config = dict(
    norm_place='pre',
    bias='qkv',
    tie_word_embeddings=True,
    beta2=0.98,
    warmup_steps=200,
)
Each number is 128 + 24 x the weight over its row's rms, rounded and kept within 0 to 255. Layers, rows and columns count from 0. The size above them is the row's rms in percent of the matrix's.

# layer 9 attention value, 32x64, rms 0.0724, rows 3-31, columns 0-63
size [ 93  93 113  98 106 102 103 110 101  90  98 115  97 114 104 102  84  98  97 107  86  91 102 105  98 103 109  92  88]
[[149 126 155 133 132 128  73 150 117 169 111 159 116 103 152 131 136 141 129 131 100 118 132 129 111 133 140 130 112 131 146 107 137 157  94 120 133 128 148 159 151  73 162 155 139  93  86 167  71 138 173 121 172 103 106 125 142  96 144 139 133  91 121 137]
 [102 167  98 192 118 108 144 129 146 109 131  95 107 106 165  98 175 161 119 104 131 116 140 144 121 115 111 150 155 148 134 160 151 137 170 100 141 168 131 157 136 139 154 101 125 116 113 146 136 158 166 106 118 113 109 152 114 182 111 127 144 119 113 119]
 [109 144 143 115  95 168 149 111 100  89 113 134 118 114 149 136 175 119 154 136 155 110 104 110 105 143 173  98 120 181 127  96 111  89 144 110 171 124 161 113 142 148 116 143 104 130  95 108 127 104 148 120 126 147  98  86 102 132  91 120 103 107 126 101]
 [123 106 142 120 126 128 149 148  84  90 153 104 159 147 107 141 125 140 113 101 122  70 140 131 118 134  93 125 168 144 130  96 143 155 134 132  98  94 128 156 121  77 140 178 111  79 130 132 150 197 116 119 128 139 146  99 144 115 136 137 114 129 118 110]
 [129 117 133  84 112 161 112 157 142 140  71  96 112 104 150  96 118 130 122 103 114 112 140 116 107 169 159  87 140  90 146 164 189 106 154 123 136 164 131 107  95 121  94 120 163 161 118 106 129 126 106 134 111 132 149 119 124  83 121 127 111 123 113 125]
 [130 134  99 110 176 134 106  76  83 115 100 141 119 125 126  94 123 150 111 126 169 136 141  93 148  89 145 112 106 118 135 140 140 110 120  85 131 104 122  95 143 100 126 147 112 116 153 165 163 153 157 133 127  95 175 111 100 125  88  96 148 137 147 116]
 [127  85  81 140 105 114  95 149 143 126 121 101 137 135 126  85 130 145 167 107 175 134 145 102 129 119 132 149 137 109 168  60 134 110  98 132 101 134 144 146 151 130 101 140  93 103 144 127 124 131 131 148 109 150 143 110 151  67 120 149 133 154 162 122]
 [116  95 106 130 169 150 109 123  95 152 138 153 172 136 183 126 139 130 118 122 148 165 162 125  96 182 108 127 126 134 124 132 130  97 108 115 132 103 165 126 142 149  80 122 138 103  97 125 123 111 140 145 129 143 172 176 134 146 149 114 116 149 165  91]
 [165 144 108 114 162 140 146 137  85 127 136 143 135  83 146 160 119 120  94 147 105 136 115 179 120 139 142 155 132 101 182 124 131 122 128  75  96 158 141 145 118 149  95  92 134 180 135 101 101 136  99 167 119 138 110 142 128 133 132 106  96 119 113 118]
 [125 114 127 133 150 137 150 133 140 129 126 130 101 178 134 116 138 129 114  97 128  51 136 131 140 125 148 128  96 146 159 161 163  95 150 121 143 111 139 103 151  94 145  92 167 164 144 123 170 104 145 131 156 149  97 156 168  90 131 131 108  95 117 132]
 [127 150  85 125 135 119 146 134 146 131 108 157 146 115 140 136 137 140  95 136  92 152 113  92 131 123 128 114  78 121 153  93 140 128 152 109 117 111 116 163 163 109 162 103  83 122 141 154 115  96 128 101 154 159 164  84 148 163  78 101  96 116 130 150]
 [142 155 171 140  93 149 154 123 103 145 146 126  72 139 163 130  75 152 136 124 100 119 194 142 125 139 143 132 117 126 139  95 106 123 156 129 139 133 147 140  93  99 140  83 120 129 164 143 136  96 113 134 179 153 145 115 116 117 119 137 160 102 115 131]
 [138 105 128 121 113 134 139 151 159 123 136 157 146 105 148 101  96 161 145 112 149 119 147 180 166 135 121 125 181 132 142  84 122 152 142 159 172 128 136 122 117 143 143 116  88  87 114 157 174 129  79 145 140 115 129  99 107 133 175 134 109 109 143 115]
 [219 121 119  97 110 153 136 146 136 117 135 105 133 148 121 141 124 105 182 138 125 129 115 114 129 103 163 147 122 115 122  97 135 157 140 120 124 132 142 120 119 101 105 163 111 144 114 145  93 125  92 123 106  58 139 141 101 143 102 143  86 127 149 137]
 [125 136 136 118 118 180 116 147  90 159  89 119 124 156  89 160 116 149 166  90 155  88 150 100 164 119 130 116 118 127 117 127 137 163 107 118 131 108 119 189 164 143 167 111  77 137 127 154 112 120 129 146 132 154 108 101 131 128 117 158 113 117 151 139]
 [100 101 147 113 115 159 170 124 119 154 117 115 112 129 139 102 106  79 121 140 152 147 126 157 144  93 176 138 130  82  98 138 140 124 100 173 153 159 111 147 139 105 147 118 140 161 144 113 145 125 157 142  85 144 128 128 153 127  97 121 144 111  88  77]
 [125 107 172 117 136 175 128 116 133 133 122 167 128 154 108 129 143 156 127 128 129  84  91 168 149  95  83 117 150 144 124  77 113 105 135 114 126 137 155 142 137 151 117 141 127 111 189 133 115 121  96  86 102 110 145 130 122 116 138 152 150 141 180 158]
 [125 156 133 122 174 102 159 123 127 152 146 123 144 129  85 141 124 181  86 171 110 135 147 153 110 143 134 104 124 131 109 110 137  96 100 105 161 124 145  95 143 114 120  94 105 120 164 172 126 168 135 157  92 139 134  97 129 154 115 120  91 146 147  97]
 [124 149 112  95 142 109 135  97 110  99 101 130 187 105 112  97 105  82 162 102 162 145  83 147 124 140 144 123 154 141 148 137 140 136 117  82 155 136 145 136 151 156 104 155 143 102 172 142 100 120 107 134 104 131 128 141 109  97 138 178 122 155 131 111]
 [142 110 168 123 127 157 132 132  67 118 123  99 103 115  98 100 171 161 140 107 131 147 111 141  99 122 126 119 112 150 114 116 123 154 144 170  96 149 155 142 142 130 156 141 144 124 135 158  97 135 119 109 137 107 137  81 153 149 143 114 184 154 185 136]
 [144 152 164 109 119 105  96 141 145 117 139  72  95 123 137 140 117 134 161 166  76 121 112 145 117 164  87  91 142 168 149 121 137 142  98 152 107 124 139 134 107  72  98 147 131 118 123 137 142  94 138 108 116 112 156 153 134 126  82 158 152 141 124 125]
 [121 143 144 127 127 117 153 111  99 166 122 104 146 140 125 165 125 165 105 131  91 140 149 134 217 128 161 134 117 121  80  81 144  86 102 140 129 126 113 155 141 139 128 134 146 160  82 128 147 138 104 133 133 109 146 135 132 117 131 110 141 174 100 119]
 [124 146 138 142 134 114  97 113 186 123 139  71 169 115 157 132 139 118 100 109 137 127 153 121 110 110 119 119 123 150 110 108 149 136  90  90 133 111  86 128 131 127 130 130 164 157 140 144 118 133 109 139 103  97 172 159 121  99 161 174 129  88 128 179]
 [103 148  93 124 118 139  76 159 141  76  81 150 145 137 166 137 120 128 127 149  91 136 120 148 105 130 131 143 120 139 104 128 159 147 172 158 104  82 164  95  85 167 133 165 122 104 135 117 110 124 110 111 138 120 113 160 115 125 117 140 120 161 153 136]
 [150 115 134 126 147 125 106 153  80 137 114 149 151 125 143 124 144 111 128  87 118 113 165 141 135 104 145  99 124 132 167 129 124 118 142 175 131 108 103  86 145 181 138 122 111 108  81 118  97  78 114 179 106 112 158 108 152 118 168 144 118 159 124 137]
 [130 147 109 167 153 142 111 137 121  95  86 108 145 128 111 137 100 102 178 116 126 107 141 156 116 144  79 133 120 137 104 143 116  91 120  92 141 158 130 124 167 142 149 142 173 134 153 121 211 176 134 134 142 113 140 139 124 124 128 105 139 150 123 132]
 [168 145 172 125 117 187 132 186 158  89 159 136 114 148 135 115 101  98 142 122  97 132 102 130 156 150 113  79 137 113 140 126 102 128 111 141  76 151 130  96 128  99 125 123  81 128 137 124 144 130 123 110 134 143 104 155 118 173 126 118 138 154 112 124]
 [147  73 149 143 110 108 120 154 126 151 127 143  67 150 135 142 127 108 127 116 143 163 123 125 140 169 132 119 122 100 128 143 155 175 123  72 136  90 138 144 137 119 145  89 130 110 113 167 143 172 150 134 107  93  96 134 115 134 108 108 116 175 149 135]
 [119 107 146 169 157 129 132 182 140 105  87 107 121 140  97 139 129 142 100 153 116 141 111  93 172 141 173 111 110 160 144 126 131 145 119 164 111 125 108 145 148 120 160 118 129 113 133 116  93 102 176 143 115 153 164  93 143 107 111 150  83 119 147 155]]
# layer 9 attention output (transposed), 64x64, rms 0.0716, rows 3-31,35-63, columns 0-63
size [ 88  95  96 110  99 113  98 107 117  99 103 105  99 101 115 102 105  95 102 118  88  92 113  97 110  97  95  96  99  98 100 100  92 110 105 109  95  99  75 106 112  95 110  97  92  89 102  94 101  90  89  90 103  97  99 107  95  92]
[[139  96 117 146 158 159 146 122 126  73 116 125 126 126 128 122 131 118 128  90 118 178 125 116 136 134 108 110 124 130 137 152  97 103 146 130 124 142  90  96 108 107 103  88 146 171 118  71 177 109  99 146  84 144 138 138 159 101 100 166 152 135 125 127]
 [159 136 148 111 130 127 116 135 108 153 127 123 153 127 112 155  87 142 118 169 134 151 106 121  92 127  92 157 101 185 118 109  75  90 103  86 122 120 136 115 148 145 100 104 134 155 126 112  96 106  99 150 119 143  75 125 135 136 131 124 128 132 176  95]
 [130 130 132 181 129  94 142 150 119 142 114 133 154 146  71 127  99 150 119 113  71 124 173 140 126 134 135 154  77  94 126 100 128 136 127 133 128 139 114 148 153 138 136 118  97 134 118 156 136 116  68 125 138 126 153 190  91 105 141 137 127 142 134 156]
 [ 98 148 117 106  97 155  77 137 174 126 161 145 143 115 156 113  93 118 142 159  99 159 156 157 142 114 178 147 146 112 127 149  94 140 106 121 149 120 113 123  90 131 139 126 158 166 119 161  94  89 126 152 151 123 124 116 168 147 146 153 127 111 118 153]
 [154 120 152 145 104 191 113 122 136 157 152 111 128 135 129 105 116 109 127 128 162 106  95 156 178  97 165 132 150 145 133 140  91 103 152 138  98  74 131 120 151 150 150 123 132 135 159 147  97 146  84 121 118 166 165 116 146 104 112 138 133 125  99 141]
 [151 124 123 126 119 117 127 196 127 181 134 139 126 167 141 157 125 143 104  98 148 144 133 156  84 151 136 171 129 104 128 111  97 111 119 141 135 172 132 123 144 103 178 128 155 151 139 137 125 149 153 123 154 160 141 143 158 142 121 158 112  76 142 157]
 [183 160 125  90 110 141 131  93 152 123 133 157  90 123 125 134 180  75 101 130 115 117 101 126 133 134 125 100 128  82 115 173 163 147 141 132 166 121 117 108 115 153 168 102 150 140 119 133 142 119  80 143 152 135 116 117 139 143  87 105 119 132 139 126]
 [121 161 116 146 110 130 130 150 162 124 118 134 121 152 107 109 124 156 114 148 157 124 134 164 124 112 125 136 104  94 127 146 138 109 142 115 117 150 109 110 144 140 138 180 113  74 137 156 125 116 153 179  88 189 120 101 160 161 127 153 152 158 100 169]
 [142 110 141 176 122 138 102 149 145 124 140 128 112 148 130 117 100 100 111 111 165 118 138 115 109 116 121 118 129 146  98 152  97 157 124 174 162 148 151 145 120 140 108 170 106  93 107 141  72 140  97 145 139 101 182 114 155 115 118 124  87  88 156 154]
 [120  99 150 117 130 143 108 110 103 144 109 122 109 105 111 159 164 114 148 162 109 198 106 112 130 130 152 143 130 109  87 114 132 132 133 151 129 119  70 148 105 132 122 137 134 124 108 132  96 157 116  86 130 116 147 140  99 126 146 189 143 185 120 108]
 [ 92 127 114 106 181 111 110 103 125  88 117 135  99 108 122 103 134 138 152 166 126 119 144 122 153 116 144 200 106 159 166 171  95 113 113 166  98 123 141 115 157 134 118 131 143 129 119  91 130 131 153 147 132 139 123 112 153 102 148 173 110 127 143  95]
 [123 109 146 114 149 112 127 130 110 131 102 141 119 110 118 160 135 134 122 168 122 136  95  64 145 151 143 131  97 190 122 120 134 145 139 175 113 121 119 104 195  93 115 135 150 130 136 123 131 148  98 137 129 118 130 166 110 140 124 104 129  90  99 184]
 [106 156 122 127 120 141 100  65 113 138 124 100  90 104 128 180 159 141  91 103  90 139 161 116  73  80 144 118 112 142 109 140 122 130 135 134 109 139 140 113 168 129 107 126 115 174 132 130 109  95 127 105 159 161 101 138 142 106 111 141 137 102 125 127]
 [ 99 138 170 141 133 127  94 117 116 116 116 129 149 127 112 167 129 145 110 117 114 105 117 126 106 132 116 108  97 101 159 158  98 143 101 182 130 186 138 105 126 157 163  96  84 151  95 102 134 152 173 148 113 135 108 107 144 141 132 111 141  96  87 131]
 [133  96 134 128 119 131 130 101 156 120 167 181 137 153 117 129 170 119 103 155 138 108 119 139 121 162 152 124 147 113 132 155 128 120 111 144 165 131  99 124 147 136 137 101 142 176 114 122 150 153 134 149 164  69 107  48 129  91 150 129 134 135 122 125]
 [196 125 109 129 102 111 120 115 156 136 108 131 147 148 119 144 136 127 117 129 140 110  92 152 129 169 141 115 194 127 154 122 124 125 159 123  95 118 148 154 126 122  92  87 159  81 153 180 113 168 130 127 140  85 125 148 147 142 136 156 138 113 140 121]
 [113  96  84 124 112 103 134 105 107 151 116 116 121 116 112 103 125  57 141 132 137 164 111  87 116 145 134 103  93 123 151 184 138 156 120 125 112 112 144 102 117  76 145 114 105 133 114 118 143 140 142  92 169 151 109 109 139 113 110 110 124 149  83 115]
 [ 97 125 152 151 122 112  95 118 143 119 131 151 105 128 169 117  70 109 134 120 137 142 121 118 150 130  88 159 137 156 179 112 126 105 145 141 153 164 139  95 112 128 155 152 150 141 108 144  79 106 178  87 112 123 116 163 129 126 154 120 153 107 166 124]
 [140 126 118 135 114 127 165 133  93 133 128 153 135 138 135 178  83 132 105 147  82 162 154 132  86 115 103 103 138  74 101 153 142 111 120 154 111  95 124 109 129 121 136 112 104 156 146 129 121 169 135 112 114  96 127 126 176 116 119 112  82  95 115 166]
 [108 133 116 113 136 130 108 147 166 176 132 138 165 119 156  94 111  89 125 117 133 112 171 125 169 134 137 103 126 127 119 173 122 101 124 117 103 106 129 151 137 136 138 151 124 175 122 117 158 133 153 142 146 129 163 179 114 101  72 116 106 106 128  78]
 [136 136 104 167 104 131 150 154 157 132 128 126 182 138  46 115 166 104 137 138 106 165 140 106 143 100 161 172  86 113 130 143 122 161 104 153 153 158 132 125 128 150  94 149 125 134 135 127 164 115 120 136 111 122 129 147 156 151 163 121 144 141 134 122]
 [124 120 101 101 145 102  96  89 140 138 145 143  91 127 115 136  87 124 148  96 154 133 113  83 117 135 124 100 131 155 167 151 132 127  94 114 160 114 121 142 118 108 106 157  74  82 149 148 104 160 131 121 113 144  83 138 113 149 161 127 126  84 136  96]
 [143 152 164 155 128 140 136 108 114 113 181 148 124 168 126 144 136 162 123 158 169 177 120  97 100 107 124 156 167 115 144 131 133 147 141 108 112 135 151 124  58 113 146 141 147 106 114 120 144 133 113 131 130 115  77 124 152 105 126 119 159 163  96 113]
 [179 153 126 187 116 139 129 138  99 139 126 133 139 117 131  96 172 160 157 142 143 110 128 114 148 124  88 100 136 162 134 140  83  70 135 103 153  90 153 146 135 102 159 147 114 132 117 119 170 107 126 139 128 131 161 124 155 142 141 118 161 112 100 149]
 [148 150 142 122 110 166 119 140 154 140 121 142 162 109 105 155 170 171 107 115 126 116 151 134 132  82 132 128 146  90  58 140 119 131 129  99 106 150 168 152 160 124 114 149 127 183 119 148 143 148 118 140 136 157 104 148  94 116 108  95 104 122 149 126]
 [112 108 158 104  78 111 149 119 144 147 138 138 141 131 158 150 110 125  78  80 156 155  91 113 112 130 189 151 137 160 128  93 119 151 142 136 161 107 106 122  95 100 145 142 132 112 172 156 109 129  99 154  97  98 111 116 130 160 144 133 124 136 134 118]
 [ 72  88 109 116  75 126 121 114 106 129  74 145 136 112 124 155 129 119 171 171 141 116 145 109 133 101 114 133 126 131 136 155 162 153 136 152 147  85 133 157  92 138 101 124 159 131 118  81 149 129 119 130 136 138 132  72 145 122 132 114 114  90 118 137]
 [125 125 163 139 147 158 144 119 119 148 101 100 167  69 117 114 108 129 144 155 161 102 126 180 127 119 101 123 157 155 125 135 163 135 125 190 121 144 106 123 125 141 112 131 164 119 129 145 159 105  78 120 132 140 146 103 106 167 127 158 146  87 142 124]
 [129 151 147 101 146 141  85 131 124 108 133 109 163 106 145  87 184 110 132 137 147 104 132 119 152 132 109 117 130  69 117 128 113 104 143 104 159 103 166  92 110 101 139 112 136 147 127 141 134 110  73 149 135 119 118 127  98 119 163 190 140 160 139 126]
 [ 94 164 147 136  85 100 143 150 142 124 108 127 143 144 151 140 115 159 148 129 144  83 176  90 101 117 128 180 130 115  87 114 164 142 113 133 111 116 166 134 165 152 145 112 112 122 127 169  95 122 142  99 140 164 105 130 134 144 112 113 112 131 128 177]
 [120 118 143 129 153 153 118 104 100 132 123 112  96 121 123 118 153 119 128 103 152 124 165 160 163 146 200 110 151  74 139 135 140 127 121 181  96 126 123 118 135 111 135 132 137  98 145 124 143 124 166  82 159 138 169 118 108 146 157 109 103 125  83 138]
 [133 120 113  99 153  90 100 166 116 138 124 123  81  95 200 127 140  99 126 132 174 141 125 142 108 110  93 100 147 151  90 161 142 164 106 120 124 148  90 118 122 112 138 110 147 111 142 147 115 151 126 127 146 121 149 111 168 181 114 119 126 140 150 132]
 [149 144 145 130 137  97 152 169 123 114 102 145 117 114 104 142 113 139 106 120 184 101  90 111 107 150 124 113 134 128 125 130 182  95 191 143 124 126 150 144 153 117 135 131 109  85 151  82 113 185 138 143 105 133 150 110 112  89 124 111 126 120 152 133]
 [101 134  96 105 135  95 171 123 145 101 132 157  97 128 127 162 166 118 105 125 107 166 161 124  96 142 106 127  89 150 133 114 146 147 120 130 180 143 124 133 147 134 110 140 120 102 122 137 142 126 164 123 139 123 107 169 122 159 163 117 130 162 180  71]
 [143 114 151 146 170 117 167  73 125 113 124 113 124  87 120 123 119 119 195 163 136 102 107  99 170 126 120 114 124 145 107 136 129 174 163 125 128 128 153 135 123 124  56 168 109 131 113 113 126 116 106 124 127 138 113 139 123 111 160 150 145 160 137 114]
 [ 66 122 174 152 147 117 132 154 107 100 111 117 154 146 138 144 105 137 150  97 125 124 110 126 143  91 145 136 102 166 130 112  86 112 138  89 110 125 104 158 147  57 117 159 114 116 135 118 122 103 155 124 119 139 146 131 117 122 193 142 137 139 121 122]
 [142 121 136 148 140 115 102 142 100  98 111 132 145 145 116 114 135 123 173  92  87 124 122  87 168 128 132 127 162 158 148 115 139 142  87 158 165 156 116 159 140 109 115 140 151 189 114 108 129 110 159 118 163  80 135 140 122 100 114 108 137 119 172 104]
 [ 93 163 101  86 139 119 126 128 143 144 129  95 159 130 125  81 147 135 169 153 114 145 119 116 163 145 140 119 138  99 142  98 152  88 111  97 108 123 109 104 130 104 162 110 139 127 135 156 189 126 156 104 133 111  80 157 112 136 148 118 167 157 115 118]
 [119 168 106 104 140 121 142 127 141 112  99 119 127 131 141 100  44 131 110 108  99 115 152 138 136 124 136 117 131 122 145 133 143 143 141 130 114 159 162 151 168 177 114 149 123 106 138 104 153  56 129 148 127 152  94  93 104 159 145 123 105 118 106 132]
 [120  84 191 140  97 145 119 150 116 161 144 106 160 120 140 139 119 101 125  78 129 116 114 151 114 151 105  71 151 120  76 109 141 140 134  97 163 140 121 120 135 144 136 140 117 126  94 158 150 121  94  92 121 140 114 163 118 130 133  91 124 152 108 151]
 [135 152 141 147 128 128 155 144 149 102 133 117 125 168 108  98 122 115 123 101 133 137 157 189 107 100 135 175 166  92 109 132 155 126 144  85 121 132 103 139 109 153 156 173  90 125 102 115 122 145 121 122  98 128 119  90 176 128 146 137 113 161 160 100]
 [109 119 114 135 121 147 157 159 155 138 147 141 143 158 143  97 111 132 132 156 162 107  78 142 129 131 146 132 119 111 125 112 120 124 111 105 128 112  86 158  84 114 152 150 138  97 133  91 141 182 138 147  87  97 152 159 166 128 105 113 111 141 187 107]
 [127 141  83 111 143 108 154 137 146 115 139 151 120 124 154 109 150 128 121 117 108 140 149 145 149 174 116 121 132 160 107 110 140  95 169  84 114  68 141 133 105 112  85 141 152 132 151 166 101 114  54 106 147 138 156 147 138 135 123 130 142 135 162 132]
 [119 112 131 158 149 155 123 158 101 124 111  96 117 101 154  81  91 113 118  94 122 151 175 136  97 109 113 140  92 140 108  90 109 148 115 136 137  99 161 124 103 118  94 171 142  97 136 128 116 124 118 131 107 149 135 150 150 165 100 108  90  96 109 168]
 [115 104 109 139 125 115 137 155 121 152 153 126 119 111 177 114 138 142 137 133 117 158 149 111 152 119 133 129  92 143 134 149 125 111  82  94 145 138  97  96 129 134 137 178 103 156 103  89 122 114 107 116 165 182 118  63 124 137 124  93 116 172 118 155]
 [155 158 157  93 156 116  96 174 145 153 119 125 108 110 162 129  92 155 117 147 127 111 146 123 179  89  99 120 158 139 137 103 113 108 153 151 131 129 114 134 111 153 100 175 121 119 137 153 101 121  82 159 101 123 156 136 137 113 112 128 136  93 174 142]
 [168 134  85 105 128 131 140 160 131 104 149  96 138 109 166 101 149 139 156 120 138  96  99 119 115  89 165 117 109 138 113 139 110 144  92  87 102 118 115 147 157 160 114 123  77 115 108 101 154  83 121 128 124 102 161 134 141 102  97 131 123 113  96  96]
 [126 111 149  86 156 124  99 148 164 142 137 130  92 140 126  77 162 139 118 143 132  80 131 106 160 139 123 131 127 181 161 107  80 158 145 121 152 115 112 132 139 126 143 125 174 147  91 117 147 125 150 123 168 162 147 150  92  95 128 126 153 113 124 113]
 [168 147 114 161 136 105 136 150 112  67 135 140 103 150  94 149 147 158 161 144 142 124 133 125 125 101 132 111 149 145 153 129 106 123 156 145 166 125 115 106 124 111 101  77 114  99 137 130  96 150  99 149 132 154  99 120 185 164 150 111 124 125 115 173]
 [162 138 147 121 157 133 127  81 136 123 143 163 101 140 138 147 147 170 112  74 122 128 100 159  74 112 116 142 140 122 128 100 125 109 162 111  90 113 153 115 150 117 120 125  99 152 131 168  81 125 170 159 156 132  90 114  92 127 118 124 122 125 114 102]
 [140 117 112 157 145 129 165 165 103 132 110 156 160 124 116 115 182  96 137 155  97 143 135 135  88 125  91 127  95 101  77  86 142 155 122  94 111 151 149 116 110 113 138 153 157 150 159 100 129  78 138 133 121 117 117  84 122 113  99 128 120 113 126 141]
 [113 114  97 100 170 147 119 159 132 122  88 125 111 116  94 125 129 116 167 106 108 101 133 163 147 166  88 115  66  91 174 141 133 126 148 141 127 112 145 158 192 118 110  93 113 160 135 126 114 135 161 102 129 158 144 132 119 133 135 138 136 117 139 127]
 [ 88 129 135  78 150 134 110  95 186 117 150 141 109 151 106 133 108 102 107 110 137 120 107 133 133 159 134  93 133  96  91 115 143 151 128 147 136 186  99 136 112 139  88 118 169 134 139 142  91 120 135 143  97 122 120 119  98  94  95 154 100 101 138 139]
 [ 85  99 114 149 117 113 142 143 108 112 156 129 142 148 156  80  97 103 162 160 102 109 125 153 121 157 121 127  99 162 169 126 177 148 153 136 162 130  90 149 122 136 162 153 130 100 164 111 108  95 142 133 149 120 115 150 148 124 123 159 155  98 142 157]
 [138 168 107 165 144 144 127 111 111 144 141 152 109 158 109 101 137 131 142 196 144 114 130 141 122 109 119  74 129 117 140 132 142 125 147 169 102 145 129 141 119 126  90 108 141 120  72 111 104 116 153 130 192 112 128 132 125 126 141 128 118  84 174 154]
 [152 147 133 161 172 107 117 115 114 136 184  90 118 165 144 120 127 157 127 123 123 137 132 166 125 156 143 151 134 136 109 128  97  60 125 114 103 171 122 121 128 120 148 133 101 118 126 167  97 110 138 165 118  90 117 158  95 134 118 117 114 155 163  96]
 [129 163 127 136 178 142 146 130 120 124 125 139 149 132 157 148 158 124 104 121  89 143 146  78 169 150 153 123 129 126 132  97  84 126 117 120  94 109 192 112 147 136 124 148  99 148 118  84  98 130 114  86 147 153 180 144 155 118 112 103 118 130 134 139]
 [138 103 149 124 155 128 122 133 164 132 137 125 133 131 157 156  89 132 147 115 117 174 154 143 101 122 101 144 136 168 133 122 128 149 112 117  83 167 123 143 137 172 118 156 125  96 111 104 133 137 110 123  91 153  89 153 130 147 123  47 120  91 109 140]]
# layer 9 MLP up, 256x64, rms 0.087, rows 0-8, columns 0-63
size [100 107  93  98  96  86 110  88 109]
[[117 107 100 119  84 126 176 164 141 123 132 151 141 146 137  85 114 135 154 115  96 131 156  99 121 100 185 145 149 174 123 119 134 100 148 145 115 119 106 142 152 107  84 134 145 136 118 182 123 128 134 117 163 129  95 162 157 134 124 113 131 163 125  93]
 [134 143 118 158 133 174 117 129 129 169 102 118 139 127  96 126 132 152 130 135 148 141 134 150  92 109 146 133 163 116 147 109 146 174  88 132  94 143 100 132 102 130 155 159 147 101 125 171 136 190 127 112 109 126 147 120 111 147 183 107 128  78 141 153]
 [119 110  96 131 112 116 140 101 131 160 142 116 171 106 159 116 130 106  86 110  97 114 126 127  94 104 129 156 109 109 157 138 145 126 111 140 103 117  85 114 130 126  90 171 138 150 134 101  83  92 117 116 130 160 115 133 159  81 141 131 109  59 130 135]
 [107 114 119 148  59 125 139 143 114 129 119 135 125 145 127 159 127 150  90 127 129 139 147  94 126 157 107 107 132 123 151 158 149 100 150 146 109  86 114 173 113 105 116 113  93 117 123 146 132 191 109 115 160 172 133 149 176 142 122 152  94 101 124 126]
 [104 120 116 128 170 152 129 133  98 106 153 125 161 127 112 135 125 114 144 183 122 175 124 152 135 135  99 107 119 104 148 139 131 137 114 110 112  89 129 104  94 133 101 110 131  76 129  77 187 130 121 163 106 124 167 159 127 126  84 149 108 146 141 122]
 [ 94 108 150 107 110 166 161 145 112 156 153 129  76 155 129 135 142 131 109 120 135 129 159 120 103 154 107 163 112 127 129 165 139 134 118 129 148 146 137  90 158 112 124 177 114  85 130 141 128 113 153 116 179 154 143  99 114 131 140 104 107 189 124  95]
 [110 105 138 147 110 123 163  81 132 161 137 149 127 137 121  74 117 138 126 150 151 126 154 146 139 198  76 136 178 149 137  98 154 136 135 170 134 129  95 126 125 172  99 146 145 152 126 153 117 138 143  93 116 130 126 120 137  92 109 146 139 116 109 111]
 [122 120  89 135 134 139 128 158  87 138 152 122 106 131 151 127 128  67 111 127 155 154  73 139 137  94 145 115 105 113 116 126 148 133 104 137 152 122 149  74 145  73 165  98 128 125 152 132 146 131 152 102 126 143 115 128 113 107 168 108  99 140 181 132]
 [108  94 162 177 112 169 153 133 141 131 200 150 144 165 133  85 118 131 128 168  86 129 165 140 137 138 128  98 136 137 124 177 137 118 117 122 109 147 106 141 147 149 121 104 117 126 120 145 125 159 102 131 120 153 106 155 113 114  84 129 143 151 155 111]]
# layer 9 MLP down (transposed), 256x64, rms 0.0853, rows 0-8, columns 0-63
size [123 108  82 101  89 125 102  87 114]
[[125 120 135 144 102 150  75 120 151 126 149 151 138 113 167 122  69 127 134  97 152 145 133 144 106 130 163 138 121  76 123 125 149 110 128 103  83 101  72 136 134 144 140 164 163 147 147 138 142 127 130 109 116 166 106 146 129  88  91 129 115 149 159 119]
 [158 103 127 121 124 122 173 133 136 107 130 118 137 157 127 118 114 119 126 128 121 135 135 135 109 101 174 156  95  96 153 136 118 156  98 141 153 153 121 167 147 110 129 116 157 166 133 116  98 144 109  97 121 150 160 124 185 145 154 163 173  92  77 157]
 [125 125 156 128 140 138  88 106 126  76 124 137  76 132  89 114 113 139 144 135 131 102 137 122 154 116 132  93 108 108 115 131 126 133 121 126 137 106 165 172 116 152 170  80 121 106 128 169 194 155 162 119 137  87 136 132 124 141  99 135 143 165 116 111]
 [148 166 120 143 145 135 103 126 102 152 120 115 133 194 149 118 140 114 157 127 146 169 136 109 152  85 121  86 116 128 101 115  82 119 151 143 142  98 140 146 125 121 119 111  96 101  97 158 102 170  91 137 101 101 111  98 151 126 130 141 118  89 101 117]
 [104 104 148 152  67 126 105 127 118 148 143 103  96 121 128 104  96 132 129 101 134 100 125 119 106 112 139 142 167 138 138 123 168 107 100 170 152 154 125 114 129 104 147 135 153 145 155 199  77 140 138  83 128 113 113 107 109 151 132 131 135 107  95 138]
 [156 117 125 122 132 162 103 153 121  86 136 158 127 113 138 111 118 104 137 114 153 112 142 144  82 152 170 150 109 166 129 132 153 124 117 130 163 122 112 105 128  84  88 139  96 120 123  91 115 126  80 116 137 111 113 176 101  94  93  99 123 164 163 127]
 [125 170  72 166 149 105 121 117 122 115 127 112 143 174 137 153 171 117  82 103 130  97 157 127 141 154 140 140 127 144 113 147 131 128  95 152  89 112 116 119 146 150 158 143 117 115 138 125 132  77 121 100 129 144 156 159 116 143 154 139  78 149 139 168]
 [102 133 169 134 138 160 118  88 150 115 106 144 155 124  75 106  91 163 131 120  80  82 165 131 124 162 111 116 115 146 128  98 115 136 147 152 129 109  91 150 132 139  69 122  95 102  95 116 123 136  91 133 103 123 138 106 144 114 120 140 126 105  97 119]
 [130 139 147 137  76 172 135 122 139  94 143 112  69 155 171 102 127 172 141 146 124 110 121 146 124 145 109 153 171 135 125 117 125 143 131  87 132 102 132 111 150 152 126 107 172 119 169 129 113 113 115 133  88 156 142 147 132 100 145 134 104 120 158  81]]